{"d_model": 160, "head_dim": 64, "norm_eps": 1e-05, "init_std_qkv": 0.0348, "init_std_o": 0.0, "init_std_up": 0.0348, "optimizer": "soap_variant", "beta1": 0.95, "lr_head": 0.00743, "schedule": "wsd", "train_tokens": 119900000}
Each number is 128 + 32 x the weight over its row's rms, rounded and kept within 0 to 255. Layers, rows and columns count from 0. Numbers have three digits each. The size before them is the row's rms in percent of the matrix's.

# down: layer 2 MLP down (transposed), 640x160, rms 0.155, rows 571-613, columns 0-159
# up: layer 2 MLP up, 640x160, rms 0.147, rows 572-613, columns 0-159
down571 088:078117113136146110122087153116137146134122109107186100142116117073077108130121207107110167138095116147125130170151126101115168114148107080115119091104113097125112127178103131103125127093094132121141141105103149127085222178160098063137124103103105114099105126157132115120176098113095126116156118134140146000117179061146083120129123132074095118118114197107139132124106110096145140139133171134125168063091147128166182105128103130104104166150111151135171090162133105125123110175111093
up572 111:066075069154150063158085130141156139075123139074183118118124125162080129126160082160158080118158159127099134163165067108151153134132166192108101098121129157148050104172082150146141139104047122181061110097071165161109111092093141118132130113109079140128201097128118107111069104137166129121085142137135160082161161134107120168157148138161102137182083130091129147162103122126119153160173119162113113158153129135156150122129150155134073110174109135186090116139154090097157089105097186
down572 111:123117168075167107168115097129178109106130188152181059105165110120120097146101180130119161110154109136099158080105129115139149115189118110081123154120147150196137099142098106170105109199119129144121096117110132086134104172121101175133130105118140117126126190113158078108143042186097133069100114145088127151113193112136157167159122077161138132160164097144107150140119106119069162139148136146086103040139077133172143088105133104135168103178140123099107118162082181085108197163132066
up573 083:126136135113106111136193136138154083146119123102089101096148148114185188070089124175147107127125078143159187130125086163089092187102158086126102141130168113175107123116139119173117138107145170137118161151151139116168152059159101134123172074134141131124114142171157055138156105101185076144151129146169107121062126091151149124085163129197099112118127111074164121112108154140092134117095139125118143151117126152190066115180125142143121136120074180070232119166154138101177094077095167
down573 109:077107087105076113118126115144201138160169108079114105109118151059132156141141174178123138164118101143129158136100100177110110176140111111132112069128105090143158118138101131191136143122125177185176151195163136137189140157170095149072133080121144178073102118175125138124147128128138111098132106139119139183071169128160117117122168099153143138168139188142119227158126141114106068122075136129141140097125070162170106141120154128122143180150099150126151127110128206065139162099055155
up574 106:148136087103067147143043131152120133093154117079123112107082108127147151142125072047078122119133116150107143136126117167138113139081136133066147143154164170123150126082165129133110157145112122127119183128206133143119110128153131096096105145165113195132167140110133143140132132111154179133175117144182131072138160067106118101155073143089127153101076137118072105109095076145119114124115113177109110211164120118096075108135174195138179152221163128150197163150076134146134123142173089
down574 105:131160094107070131103140143168125103090144077101153134140158141111212119176133190134120124065117106117091134177138098107140165122141126140111152085130140152079090124072136130119111125061084146190149040137097197142140110148126086161090101084142154123159130149141177175113122160128112167103117097115161144159129121122120114155131157095112107162091229143173164111135093173118071124139080122080103107137159102156108134161178064113126143181133191067116086152186135122111073151132111133
up575 034:063112136101130147157160168087128118102077159094104107081144086159192138095199070121096136135167079145128080121113042164168135095101104187078140126152146149117094179140121165119110088179154109144148176140105139129090119151134093129145157114136145179138126109120107104181152121134136089121165143146093135050130153188133107116096102159126163125100153097111115155134093112186107118134164198149158117235145158122138191157107113144117128096136066137098184158141063131145104137092135147
down575 034:111137127171113091138070127201104136112088123123165094113114121125160189111136111119089123186170101115124033171085159086129074131150135139081107123167112150127102111133101152136166181089167096129108145092136121132138112144100096181135142072169180166183195112093152148117111074149166139079096164143139174118123145109115128129127087156154071188068105099166137120149138121145137094120142133084173158092101171151142115121132122057124098108096055133115137049175159105084148154115085095
up576 065:179104150098087171094099134142081111128138129160063136093111143185119107130133092129140072120146164147154170095143089141114125088161150098115120101193180116183130140153162146176147077130145146071158188089147138134139123126169098112118101136126103160078089155087116119165087124086089102119125099133090094119115189133136173133158094153117133093125151152175121094129076156106204125074093137123136180153176118123113094189160109038160168038107128125101154123089134085099108087127171080
down576 051:122121166146096091191153166157193131197134121146172182113110162118134089118081131128106152105115136136143135165160086051143105182107104128161130123094095111082125134073210132098083083149153221153132091135068124119139111136125138120113158141159152129171073120096168149114182105131128088137081096107147198075104135129137116150108152125187092119132120123108113163108143149107078023073152133149137073124104079127116175094153131125122123125166132166156158088100098087146132142137080141
up577 103:155156082093181185092097150149118121142144146182120159087096065174123110117086119168132139096177076087134105075130084179133109127176134150135112092157116164148117096136098123193088098101070149110094107115093124159063163108151121095161130114135078207139135091148131083147103097097110109103169109064135078109104113136136108112109078074152103164054097102094155127128110138110105125145134091102146135110145116132147083157142184121156193125138166084129105148115119143083063201072139095
down577 091:108091118164111123142075073110132125163166153158196126165126124140129155158132218171122129134122122153138119077063117132173161146115144038108177171133104113136123102138106127127141118102139153182165101085150131092155141126159096127102129140094205132195205170113153135126085134088162118169162103120116104105100114166127103140070059176159128054114185068105133123193150117104113090157086137134109082127128108157128151162127158076118113195184156134157150104103097129145143135096097153
up578 095:164127107127079133126136110183106122113202137128098096179114147115166187130145104129132181213131120143191144103155144140131156116160155134061203104150182128106119136120135127145159129108132214090126140101131165204146102134137143141079182105122148154163138113098107075118184144172102167119171096108077123127128183163089126130083093090154100121173123093130102129120112110212151135137153155104165152088161167171124159163117087093158162113125110147087198067121160081161154129131106110
down578 109:127132135065135116106140135157128169127177116094128161178113197135121150108130102148051159148171078115181088112123100183101115153153123120087150200123058108167156167100088140113156114075076147126158114080152134134099088219112180140144100145134163144166141130137129124118167124102135152090113130067124107109155192121110121116120182081204124118160137139169116166119101131098131106178141195093136129109125086151138150128078086077165090225157134149120170163095127129174133141125123117
up579 127:083099117139098143132122069141126120144127195151155089158151100131132143138129049115133091092107144125128157139112109169122094084137070119110120171100147122118045147123120120119149134141203143140118185136090176141087124111143128039084069114119101115129182122185170141131139187140076190098099165096128131117127204125132099125121141156083082072173178106155135078075137159106113174148106083061109161159135185106132136135141151115156124114174092093112198114114109122158084117094150096
down579 119:086126162158114138129169124188124130090133136153113117091107128111091123148163151134134120158092130155122098160114132173111183176168138182114104122089092139030155124125158216148162139170124156173144149118111120137142144109095137127098148162096083110105134120142141172099120069097137092085126111109135160144072161146127090134145101134132178095057096155056089084119181095131121137141162151153111200129130123173060106120139171113126117233134154142142128099108172161103054185111102180
up580 038:078114122114113120132162177116148155172173109224113068150152113101126151111120104123128135159130124107127108118142130135137110137128146107127188140135122115151152198109128091098129180158184156125055132150166157122136094172108086104103143120124142119175120138148090088143153169101105159146178154115097124107157089166102089138069089168120134095093137071114089154146036176074139139108127129063178127197125153110157094142110083180117145072189120067100129157079171101062104098100107148
down580 047:181128145118144163120128160179198100123170165117143114177103172183122120151186128067019098094116062149098179147175152152113116075082164140130138135095170098098126105109104111140142139165125124126143121085146184091152135148150154123093112072133214127103085112148153161072156105111109137123128188103117173171161091207174101139143096123157095107131123163114105102124068103100104113137114149083093128107115117146147138139159132125138091158062165173157129158071099137156100153119150110
up581 024:156093162111127165092127119074142080137121080130072115122110089162099097152179098150167137096164164173127118175177124167143121155147118111057084134142144135138069128159163098111154151109165157090062119075131195108074072147149080090116135119087135133135116126120137138114121137081131135152121151081167171058146171105167105141119130139124148078060179108139068124184097121125111141129111143168091152155133126041115156141133105085071092091093139139111075158040131136128120156135078118
down581 028:116106095121114121163152123105143140109165125095141120133135176096135200137140114147064118150133114107108083100153153121147088104132161125124148148164085110138134192088155163041110099080113122145141128144157083065125165103168104158102141141115126130129168058179134149195157138115084084154118120117122205143098082131133120128183086105147162043154074140076105144138075104152099089111176152123140155149150171112214140094101111128155125150181155085084175099139126184103193131164108137
up582 111:126102131116118102137136111189094137141144148141114134130109124155171133108107118180175115118109103020125145080137141113123113159121102163161151133141098165173160097122036101134115108135167156120130121120095113149197156117168177201214121181204121182120141123173108087127112106151110106144115117090084079081148133144131122104044085155145151199093115158142179089138141140139104113094141145123137146126143116127099149123101060145104109090179186073119112140145192173131093125118161172
down582 108:184181119128121153172113085101136196141106113165144124120144103144121221096145186158125128115173152100202142162166111123130135119077144142141133086095109120129113107146153139071154123125059122082141113145175107095165165144121156115103093133105169110139092108098124155109039137126115150191140111065182102092099163091176157124138139156098147121114140102124122160115090104133157084061130151123106146135124139168043115150167121155190141221140130104131093203178110146143142103167134125
up583 115:112108164073135117133090119119130095124135154168104135153062141137147139121157104160135149062133133147184148080072059175129109092201166170119038097151144132124118092135148190128103154080137100126076099104120102129107188121087109135110097120128144168133189114132132135099131072088110116145113130073128156073132101125098208103119098121152109112072088105166082157161146112104115142183145082090174125086105143115136181143131151171135185131097124121118057176153141128171146201115165132
down583 111:093185176091132124158164117142107184121173124126168142118103103172171080191153177146059101161162152143081104132153167118089147134096185095136092131111142100096173139098032165140138100085114143118131148102165124109155161116147105113163142129173141041146101109144158124125174122111113116112113100097129156174147118092108081112123106102108102141112154094091159157178162112121143082111114117068172131138154145090140123082125163198136136208079177073104158075129106078137125150150084089
up584 106:146136156160170088053148167121192135127110096151141067112098104130133125146175082071129100078110098078137167107112144117086147125118035138148110132119168151154111106212117128063159106161171194104079111149128082114134126119150131143180165162183159077098153080165080066141172142093108119128133060125126184148111080089127150177137183116130119142188177119096147120123096174164095115135100104130115089182123142139150089123121158091118128121150123152147154118123091161113106121141074156
down584 116:086157121136133111121113158141173081110139121138210133087101160111170175103166107135136046149134103103133136155143138182079119101110130149147176121174076112142210153126147158168120071128185093096128102115106154146154118162143134136164156157124209080111129057074107113091156173098079157089143131120110128149083117145143154116107112109134160132142179132140151150130186161116132126104161193063196090155109116146086089164133120148155156155093112188161163127128113136143139154191193171
up585 103:166105154121090158112126128090173156187098138133159143141117107143156150100176142190148136097116159110104118079119122111095125145139134133146133107153089122131033193121097131169147143129118160193066105177091099126140119090085102136164148153160085108191111156062116131171106095162127113131090137122110080092115040137133096110174098133063113113112100152111083084123099163106123061119135130133154111149123095078114131119156199219130150123126093107132094144124147135120027178120102153
down585 098:122120079118132135131119116136130130104092116112174125129107122120160133113081217085129109164134120116102123178124074131169164117169133102058131128074147114043175147162079173144144124179175142117148105151091114079121168132177083088094089144127100117088171134115161154071160118161146108110100176107122174082142136105099178129087217107136069104104137200110180103130085109094105111140108150134143185126115117116123100149166159109124107221116098150134127150120154118070157179125166173
up586 042:097147106125150126134156149105137042130113192096102129103095128128203173140155042182110124161151118086128126122132134079102030112150116125118109132128106104195179150127152153147118081180160109106068157137125071140158161176106111077109155154123204127140130158157143126113177163116125158163152160108116116067112125133124127118110120130063162127113176126169062129125169196120110116115124101153140111160184089099096148079164152103063159088119108147127102092130169123138134133198116107
down586 060:129102130046077157148139124146136106138139130144097101110071119133162153125150080118126110146068131116156071093123122141133170137062109111143116090137161094108098113181116107138151121070150117138151145094109135120111069055146107172112120128134083122119095089175105139159127144176093149074126122101136125146115174082126133110125136119135072122093080158177148203096136091140131111136121074155088174201035207154089129030106135176111109080088073145134145150140135147104096136113116168
up587 130:077126159156134111081114098115095120107065071187148149126183113115156155059147129152105176120187093100180161134133115115129156148119125142099135166127129151175100197121071210169184179084099115111086107132131123133095117084118114129131085153097189119163092142117124128143113174094141096111158093103095096160133115144136094136148136126185119197176119108108118154097128169136155186135127061177127108149184107083087187149100160152101136084090115099109204151105145085130140144162159106
down587 129:171072106164056163073118098107135126156133099154144161130149082099144152145088162129094112145137116071125072087116145149171107131194227138105125147127093150133155121134200148161103120111137205138097167078100114104122142120091206189109135061156119092168145122198144086172129167097134166119151158050133139140148143100068092144125112147146148117141117069162175113110156134148158168128170070151139132142145111120144074082137157095141145082151142124139108122098127156155134142175109117
up588 100:099133107117185111096121097093148166139143107134115076152108156109142188164060146124152077113118148126117156117167161137110086110076183168138174111132117095076112155127156097148171141103157108104130112102085121156100084101171167150093154087142076091131138145147159096166136107152163192112165124107122140181164113165071136161130110122083156124124167057095133139144110142132128110074149136223129158143078115124209133116163148109134082090086122120107183202109079144067157111170173169
down588 106:128154164185117173095109156133093135142091172093175177115116152160068114121130210177153143140110123129152099132131141148130174148152123087079072181165095165127125120082137143105133081119102160133178061122146124110184148151122127084076172180108138161059122156071167139151090146160172097102193139072182166124149153125102113111094165132137170103152175086057137146117113155165091109143144151084165096105164183139099094127126141153165155183114119095175082137142121110115114151114080136
up589 125:109056131136120110146106136076152169120158095133126056151156091085117147139153079039167151115085119083153148166161141139109194120125149171138134138103151159133164132124082137074170127117170123153091170146097112180146143078128148130102084173129140067125107137104166132138104097112169132219140128124063160100100098101109102117126036110136181151086136107156132146127059086154150100123117106123125154077139088151157132137076117114153099069089096148129151149108145138096112183175182092
down589 112:094067103095093182123158133110130121082159133081135121142120136123109088156137139151115117134150071110128159082176139062132144111080127087112142096086163115170088118123153101161131082103100142142215144086152129115125149174134154135148103129137106073058169126165120138164189122153117083061157113128125132164202100149192090134088150121107182126136166115125145159115089084068172120064109158108159179125093114101123131112130096118150159129133121025066127130121091125102186142074105108
up590 116:196155144079110141119171091114151123135127111166078124162160102112098160125127123113134120123099169139158091095169115106163162111061121156085173145231090104155159144096063102154126116067143110197122136133069065117140120098101214148114129142111179146115123105071110115101162133126147115123163156113116141169116174111084162102127109148073136097154113122146083116108051187103141109116137145139164093143103128100163118194146106129123123091102206137145147153161072135117163082076172122
down590 116:141127126179123116126115110072162119126169126163156165087124131085094138141118160120147102065145136115128123139157142087098133064172149121103129105146142108149125132116113141182125082106157151169123097098187154165150146144214195169167150083125206143090159109092103204124117085145180154102101146169129112100114185123111179124145086151168141086093140142096062145142125148142101139121099095084134126135132136113167144189094062044134113123103190091123129156210164088169121151111127094
up591 116:178139130135174148168149174122181158114119132175121110083167110112150096147109101162069096104128125179141096130128134094140109126127144184173148165106146123175062156115103133158236091102145081093094119159117086195178158158103085101137131096140178138110121083110102089048167124107115083186101083104130100092173153185147146131107127147183132154114123134183163129172168159130101082129133141120159102128149107113076151145133132124136167120121106162126131170110068111069123126097176060
down591 111:133120146104117177152092166151144110137185145079162131151151191164130122104121190102102112106115175152095097168091161082136123104062123120121140156144143172057192134131201156117137139095142143121083107148103121102137087117130163175111068169177164104106114086098113144132096151067093166108196124129101144044126099149143109118125143099102139148108179178088124132168131114081054097094107174108141161149106103058059147136156129117065127180125104122151171144139109162167133089130123105
up592 115:130127069120101097135145166109118099132095127124118169130103109146158225146109083137137211139158087161106142132160135142149092117107130152118170114076101126083138157133168138134138160126039121118163190136156093082182082075151134102189182116098141121168127156130126074108145132136126125116189090161210124114096139105153149137119175141120160155180145104152161051123084107104141133120123102154143136099122139082095131069098120185164164071154189088101165079158116124114114162128113185
down592 118:148116093094168132211100156136108124109161143143222130136113099107135119101153125092142090184141117085126101159210140150092126153131144151143114107130075106108157140161089166143089164116146089118121112168095129115119162185134123130187131100071105107146089185111107149183201094064111176118174151051117127131123094137112113168090188105135117172110120164115148150176095070135139121143081140141078149113136123115041108161160127187088131122159172148092181160161151090115134148126121112
up593 103:150054162119134107131170139170100102139117149132113172062195090064124156062121128130105154168103099170182115099162108122152061136174106209126143145121133097151125113128183110156127113114129130126134124154095127082146140049118171081136125147087097121138226134152161132128177116081111101170095105054141114089184123140135168123140150169116133195183121100099141128120132145103107121150085117088137149106153173118137099086175122163137055098119081091132138119106111106126135120114058161
down593 115:124129081115099126127159107125090075170163101182140172078126152109187146108185170130153120160139126085060123182087176114116165149125131127120119110162146106094192093152103082165109150117142115161091103136157143162053101135122182107128090136099134111138140142149098137089170152141196107144126101156188118160141129170114078047117101079134143153131104129122107186179130153097117122092123176097124121103122143131109109138183087093178107139092123097116136092134126096119150151029025136
up594 034:079149112141168127139118127135198078116151157109079086117131096115134126102149118207075114189142142134083131160167139092106075100136144150130131100134152148150097168130168097179128126094148130064108137101133135154094070102149080117161133078144166134136092172085107138159109150077119130151183128102103162070090175136099097134051107136119120121120125123084074162126108243144110124078158101162095156162105116068097180174135140138090077087112068128154147163139128111075098139128150146
down594 042:105171034141138145103160145107156088108192137136180102118153169117128103119142125084136145148059120099097095167184122187134159152101142122073141123145115138128183105172126137152150083131057132096153141178153131093083104132144105105140113149135163162144104111146118112098192141131076209083100091120163122157136135130133120144171118091192116151122166084109106149131140181182145128163142136084060055117128088158137128155112152107193159122087179132140125101192138143155050093115125099
up595 122:116111130160092070112154124101097084105186172124135144123100113109166148093128088148149128107116139108158156132127116060130150142110130115132195108160140062165140133101116159128113114099172061117161122151129192119109114098163113063089135105159161126180125130058205154095183149109098086119146130120129119099126119138075132138157061139164096120093105089129105080082112112117144086134139092092169143173148157092049140157129161117147104098153211121076100162184092124198075091129085147
down595 121:141148183111142096114128112122131086141135047114176173119130089146126099161138153069081095084101141120150099181148134139171152129121116120153119008150144118120190114140141140141121135085132120159134081140131120087151181138137160095166136162121119110118108198141106159137165223126161088110141100122104158158123096129089170100128140130115112126150100150162128115116077080089161159155200089112090158102070156128054113174146099137102089155134138154096140081127142215134146116124145206
up596 121:145130107081114118195083096132138130061082138138086129100139082145133167168114144112126112174085195191135136067125085141206106145179129101121056159108145120198083132133195084117139096126145087141160118126138141147099094094115116124143116136130157110093158145117108107107154134079084158147183116114086094119104170129089176130082112108084167183160119079114116131121108118112162125146082143146165148083129159210100114116108103112078092096167137138134135120149130185178045132142182113
down596 114:072116118143108159123104119112157129137093048139132205101115116088117054070131159105179148100148098151119094185113132110094153132144141136111191165129108078046205082166115147125118173149145152140159130107096129126139135101142100106114150153125086119165143102194126148153179071081111125066104148140153127102101158122132129154122167122117081107098139150095156122111108123119080122142142128125126138166090129107138129138145198158106143208131117128072174193097172021143100125152171146
up597 120:100158162152134128159123097079133154097105154181136134125135112091177072142155061107122110086165141169176120180078112201119154156089111123127123094175174144138133176143080099167114127140100105092066149060140049205136087118125144104131169105133110125130139160149085118126116084098129103123154107159129135145083178109128137116167085157092090122156144106126166182150168174134076177153117148149104138103099121139141122140155132111186079114175117136185140141140126165064150064075166066
down597 114:109165124138151135133146177124117125106156109078214184174127138172083167104069141112100172145130119166113132159154157089063110140190147119129179143120135130042116181137096079129132119104133127127078129162150167099107160098106202140108184124130067118110178095130153144078117085155099128141082177157091163123133140065133135164056144089122164117108107105108096177154212133117127144128139121128134119109160165099156110110084161099123124179124144159118163184122124187123115198097156110
up598 106:103175120168148155172186125134122147147128152106067117073098099171184127131064117094139097139169062166120155107119149076190113147090083103130104123145144176135145111138102104127059175149073117131103079114072049108187119179152143186183136094140147124150143138129117136139153114116143128060130110137155131130085155132103161146135137205171136075157153136131179084132093143108075052144120135140130123143152191085122153099114121145128079109084127128142177062135170107110140092114138162
down598 112:179081113223078086135111076125120114200141161140131095130116180144137128071168205128207120146110119092128145163160143106123130061129095102104084119173124097141130133149151161123108122102168121140183075151147131124070181197117154155131144084122134099121163128111077129090063103147126143148122116141106129076167105086113119150090059140107109114143119131108159135074092053101125075072107144149093112118159121123179135107153174095093168131126132057135130141088106112136129136095082112
up599 066:135145166117079162103084160087128123132095134143125084062101109110183120122120076143146123141128177163152140111185085143131137136159157165062152097134139137130121210104103121158162100133168137112082123129168135148076084091141089072151165095135168117129111148037072125153118163177137109125138092174067137081114117094158130150133177136098120144131123138090133108064094126128046147172072119121112090182165174064157110178115173039127152126140122163125150120119082103112136112140139100
down599 107:140101154120090220125158119110121153098163065101111103141188119116113168175149105076126088117165103115145114160159121145122124159111219120115161175183120103152202145157124135114137150107072134122139096053117166094118178121168167119122137082138088144126215116111125134147116104145093139098136128155170132153161128180133124102143107173076164142157111158069115135080104163193122133145117110166167164127170096143107204132153138127116132058128163162107149150157111178057129125143078105
up600 109:146193112149145137109108090125139119116094140132099075113112126121127181091174103185135124160136114157080144091175136085086133135133157148084132115103204043151100145137162127089099148130117148094146138124150126130135102136082145129134095139102093119168154056090147185144129135173152134165156168113098165080131155109094146111112127114141148145222123186090089105142019092172163122154072119114170160079136124129150134113133122129110120115125167060176156153099040133170131169083141098
down600 115:114174093143156165133161116135138140147160090103120105122095139170112171103090192141121119100179115104118074134099160149088141111130128156096114114076132113159135188082149146134151116108047093123163131139101119110098195114068110110126080146134183095085123100144147159109075089162169150110173166118201098074115170117145184125071166127145148109124111233118152092103103139127096155157121133128189110117174114161145113111115131102147134212176171084133168135118120177184167133151130080
up601 040:156098143125110129112088101093084142168111069156136095071070089167147168087081064114084096110109175102142154148151141159137117113116118154104137155066168102147111188092138138113128127180138128108090157147119135118068130109128148083118153150119185122116114153166169048172152171085194185126103109100105141109108129134150119184091104118123171140140118105084132115124054108071138144177152058144096113136120149107187124107094094120088119046152140101168120166078134102074111120091119172
down601 056:166115134146152143173060078171087176153155127115116133159146018162140140182134132120141053144161108110160146093146161104092108112120128054092118166154143085120109116144117062156160172133085135133094110136114092057100184128159104207075144118109085157145134129171157157163126153201155122134150192112103110149120127103125084095080115096135142104157129090105161099101101128168146122129095127128118133125186089134123149182118112135149143126150094152134131093106067104081098188121065147
up602 113:086085124141139167137107221152081148122134104116123133136071144116169159134138134102108239163126127103053151061101168152090149108125115145150140196105126106145120142136130126121149101152134086161059118136135112118122155173080114188113100149138125175122090096143096121143120154136156167128095111129133153123142055182085143150132138085168089130179098108088114133177144144160162073059091108111134093133140133129110161163155184132209110090148057117107139098142171122148167159160152165
down602 102:138165108158136122120127119115103153110138088139119117130132156104081152178147121123121193126224159142140094090126128158162066145211119086105142148109072140103153159175104123124112095070144135137116163170156167153079138186196121085101140120147097144102126128121099118101131167147105118129116142179126136118101183057120139125188098072096175135140177054158129128152090051109117153201138144142118122155140095107129124139143078061123201174151157111098103150168075162124098116154114091
up603 101:110171181144142138095119144159114127142072136106089090092120119094110130159184111140174144113093169105163074164184116113181149132166121134095167090125155088131119130118151060118083113117102140103151135109171124165097104100108103103119143160169107141138162092158156097086093119115161122228162150139025145074106155130133164129086148155123154134153124148118164138064134151125167173102124135108094053110184146137127180095205101149069050114089127102145133126126155174153129183104132148
down603 110:085109104106163129067116091155128166184108113132102076134177129139132138124109155151082143117107161129130089136054080081118156109166120133137162068133194144098154110127108124061089089158110118199114138173139169106086104162077078104097053145153095126121134084172148143030077109146148135131134126113189128068130140131169139194126176086106090135111120201107133191132092173141100119111084161134149116103177067126142155099125102155111129141127121097142144122148136123082121148147159163
up604 021:114093175082094083118135071126087127118135117137106139102098122155021175132170120141177133151167147160156114066203118120104027122123055120115128134173117126129101171101092168171091109119146096164092145106123179180143081106156137094168155101143179146094110089081082121136119137115127127089161164127104139041113126131115144143148097074160132119117129095115133068143080136143148113113092109167123108199107124134116165127151146052135166094117093124153125117145111066150109131084150113
down604 021:039127140068170130169079190107169138136081156164158110142119168103045126149085102122120095129082136090139107119103103127097150135202171157154154116151075131117136075102126139133164072091065089112114154107124141131136105122117129168122128081135161138110116133165063175076171145153125137117141161088150127162110129130139113071078154152159095103162151111158187127078137106109131156118208165143163100071147134144157156161110086079129110170167098114076148163118125141118049127155107152
up605 130:100088113129110059119102145172127135083111127149155053128174063094120137098117110133125188147106165093130156126176127156086147075149155202129178139102109069115113105055122109143184121098158100141098127144101103175113143108107126138096116139074145142137156151114149113092205191142109091117109153091106123140198121178118183090088140156150127142163138068071116043105128168117128133124101090124188120132179186123143119141120142078121097090156182077144152159095128159138105095101135144
down605 119:133132108120127173107100145133137155136123166112141135144128095131138148184124149137129139119157142176099113166169179184114180161151070185162148049163128128115104114156117072128115116134101144184122074154146112060088111127150082108085115203141117094138102151167123188070129167121117071081161101092141146093102095145165152194086168135106131077071086156088161127107149080133167118098101089103082144097174084115065111141143114154093109186104073155137125120159157165142108168156173160
up606 079:154162183075092111119089141082131109151101176170107120166109121063104151064128120161097150103156158126150125103164110131130157146052130164144069138146121138148142142092152169132086063158091184105110140148165141085166091081123091140121111114122196143115166128110130079173127116157150131177156105133158159069171096127075166221105166119110137143097142105112139134100146177177091127131114108178130194164115155114151148089119149124102156067125069146059162193096110112097129130116101135
down606 076:123169149142133083075081139092091052152133143107174187147210136129123076107102117159114157049140097136129131201158114121068154140095111152108144093128133193135097094122129127080102145089150123095155153106125146169098178125110116111094177085180117102113138149114127180094121111056143160079136049102109080091130167162092127104155101176135096158150099137058109104125115139095133094191141167129163077141147129126144094131158192123116161096140115129101081118122151108126073129148102168
up607 110:183042092112158139140098086112142148066184131092136070111149162114137154140204056151114128128156162144091165156150154134114108123144069130075160091098151167160080163123110144145092112153152137094136144116124119190139114113105120091125131117125058108156167129147111130093131131153090133110151114111113124161115094164165089101156117115133105097196070091042108162170075135137132159172212103108084159135090149149092120182128167120172078157089108109108119139111090111172101132131182099
down607 110:133154171144118114112152135141128127087147159091194098145162136095087141145084168140121139170096097130131121113123096097139142142087119157126124094131137139135180164101109084105145078075145146183136137071114108095144111119095120118029179113051164134090048142098157131111194155068100126107107178126186088186088119140154156115084102105106133135154098136119124131096113087142171141149153123141100121165101161090242158100189091055127160150119121127115152112118184190138134126140127136
up608 118:133103105097141121165143128187097090167119150114106108130120105105161132082158148168145078190154104127116121122134179157066123120140145176133165151082143153104171136139140090189113123114191080179172127120114106125129088103071188066125084073132149137170124058107090112137124132133144158156089161154135123090182142103124137135130126156184180154117011111106119153129109157080101142112106089095122175159197132108118122081125081140122132104157095095133079172165102104076200123155127139
down608 113:191138162134122181230107139148101142134181107132154173094149153138160159106137185069133100141086133074098063082151108139125135063098152101171156138121088136167139114116074100084114157173137071145186077133173138153094072118157150146110148063123192114101179126088157090159097124184135113118137139143107146106109128147123112085144135104115097147072149133120087196120095189154091130103173183136126114140106137159113102127133077082148115168142140101081135115129176106171104109140104095
up609 102:186154101140095044134160105115161087102074123177098090176148153147111091114161094141140136132138158133166196122138135115190140111234143151141156162151113147160076145173097115109136107120152148035143168157160152122123108116115166173102101137078102090126125145076069138089135164126092147123168105117130101081101158070143131094137122051142094082138146134101128114043140142134147121124111100122112141108105162071089093086165100115085064133106110131081172103169126125102113108143141149
down609 100:139073124160123150122142080162088165157100108112158125161128125130091107097138163106167181161096171201175099071182095158133145129106072111095173098071155140087133108147097166086137142154123077157199138108133174114126135100158112169169129193200122082129074079135124141148064104072040102126153177116139123114158151126103103123142143167160106134100147107080129117180081153105113121147114109079125174121105120114072097137122147151131063169124162138140102082144124178068139139119112116
up610 101:065093113124143123108103117121119083103155068077155132132153103167144114138139112079111160107107163163125084070077135146165098178148113115143146205192173138176134112096124135118142130109102115136078112099083149166114126091117113078143109155145061162104109100142117123170133170101196120087160082122110127098153186114150145122111077121165140169141104103111155135067126169086131105140094150075170047178089137098131121071147171148150098098183084103078120105097094127159189063121139117
down610 101:095151123137160161132154095096125100149158064147099145162165130208111163132081200087156154132170095139124105141157148110054092123094108104128156091157152144138120128093109099103129143074062086069094188182157146123112160081092150164165141137148105123080180091148139079102188169088135097139120141192144130169102157085166128135080171064216115175185117125116171087111122112122132089132109126108131109146092108142108147170094173147114100113179083132102118129110128089123143123102105138
up611 113:152169179126193090086178083104115126191094136084089099076157124130127181079149137102132119146088059135150188109134119145079078147162093094128155146141158103155079129113187146105137091196152110118097168174065108154139060145178106130148145126129074155117161176131138106146129193092114054129138126197165149106159063091100162155112121058151134120141162076133127101164121137105137130150117133109117111185151151127158143135118121123156104167091108161158086124087154186151126126134124106
down611 116:119116098162071165143145114132196127137153112154150135130112130139196084178101201082121113178071112130160147108120083108134168099160088129123114095149077143150121115063082171144144133150138117100106138147138145105126147123118165143149131154130133086084133107125110081136107073127163150146073093083123110160171156095152119142127153089045071100101062186129122168127088113096110138128044145133131197100129101119101083114131130128157133144078127065119156091144112092044105151215147140
up612 117:154147129130129206127147142149147151128140135093104108156214060130128149091234105111126155117074150130169116099141113099134160115094104091129115173201112105105052151180167137076132105160159128132131129121092130138146107094105170110141178131142160163104060133138111116145121085118151111077119109177061159094091090108106135106122097194127094125156099129160173074085110141126140115123106168116123146132128140119120112099057070141152090129147133170156060080165059086125163098154127139
down612 113:158146147140224118161041134169166085065171122119154117135116123150110107126130136089145154158133113128182125142133159140194147136109113183146174125153117126095148134134191103083130068094155171151137102099134154123117109152115157074143173098154137096127105080120112181098133153143126158119123082141123194148100154115140139132230134130101141091112094058080121136149154115054148135193135143173104161152125104101162158103176147154117067099119109085148067102160177147148177106116107160
up613 057:086099170122178158090116166197089083070175179094112045180161086183137090082139119189186096080108116143114119140101127156144095101141106127156082098157184171069098130098141128108132110129087118113158161076120100089106078124144086136095172158140153119102088129090096117114147117116115052169143114101085143060156143186100154159111109126143132165095097112112175165101122087129167107108141109139161103094149155115128111095116126141115107087090115104089149116136124127089090138139041138
down613 056:149116098130066145126112147115126124155122097121102074082180098163100175064077114083171162102149105067137152102152091161121135147126133106155114093137114182071170173061130155115069059136130109141176153096119153157089135066125105067098116101117121153120136110131131189135106105114127124170101135162102101115054170146095101114129092131113136160170143175154175186157151141104169140157099113097201117107135091118121142138137153142087102119135126144139135054054118092106101131061117199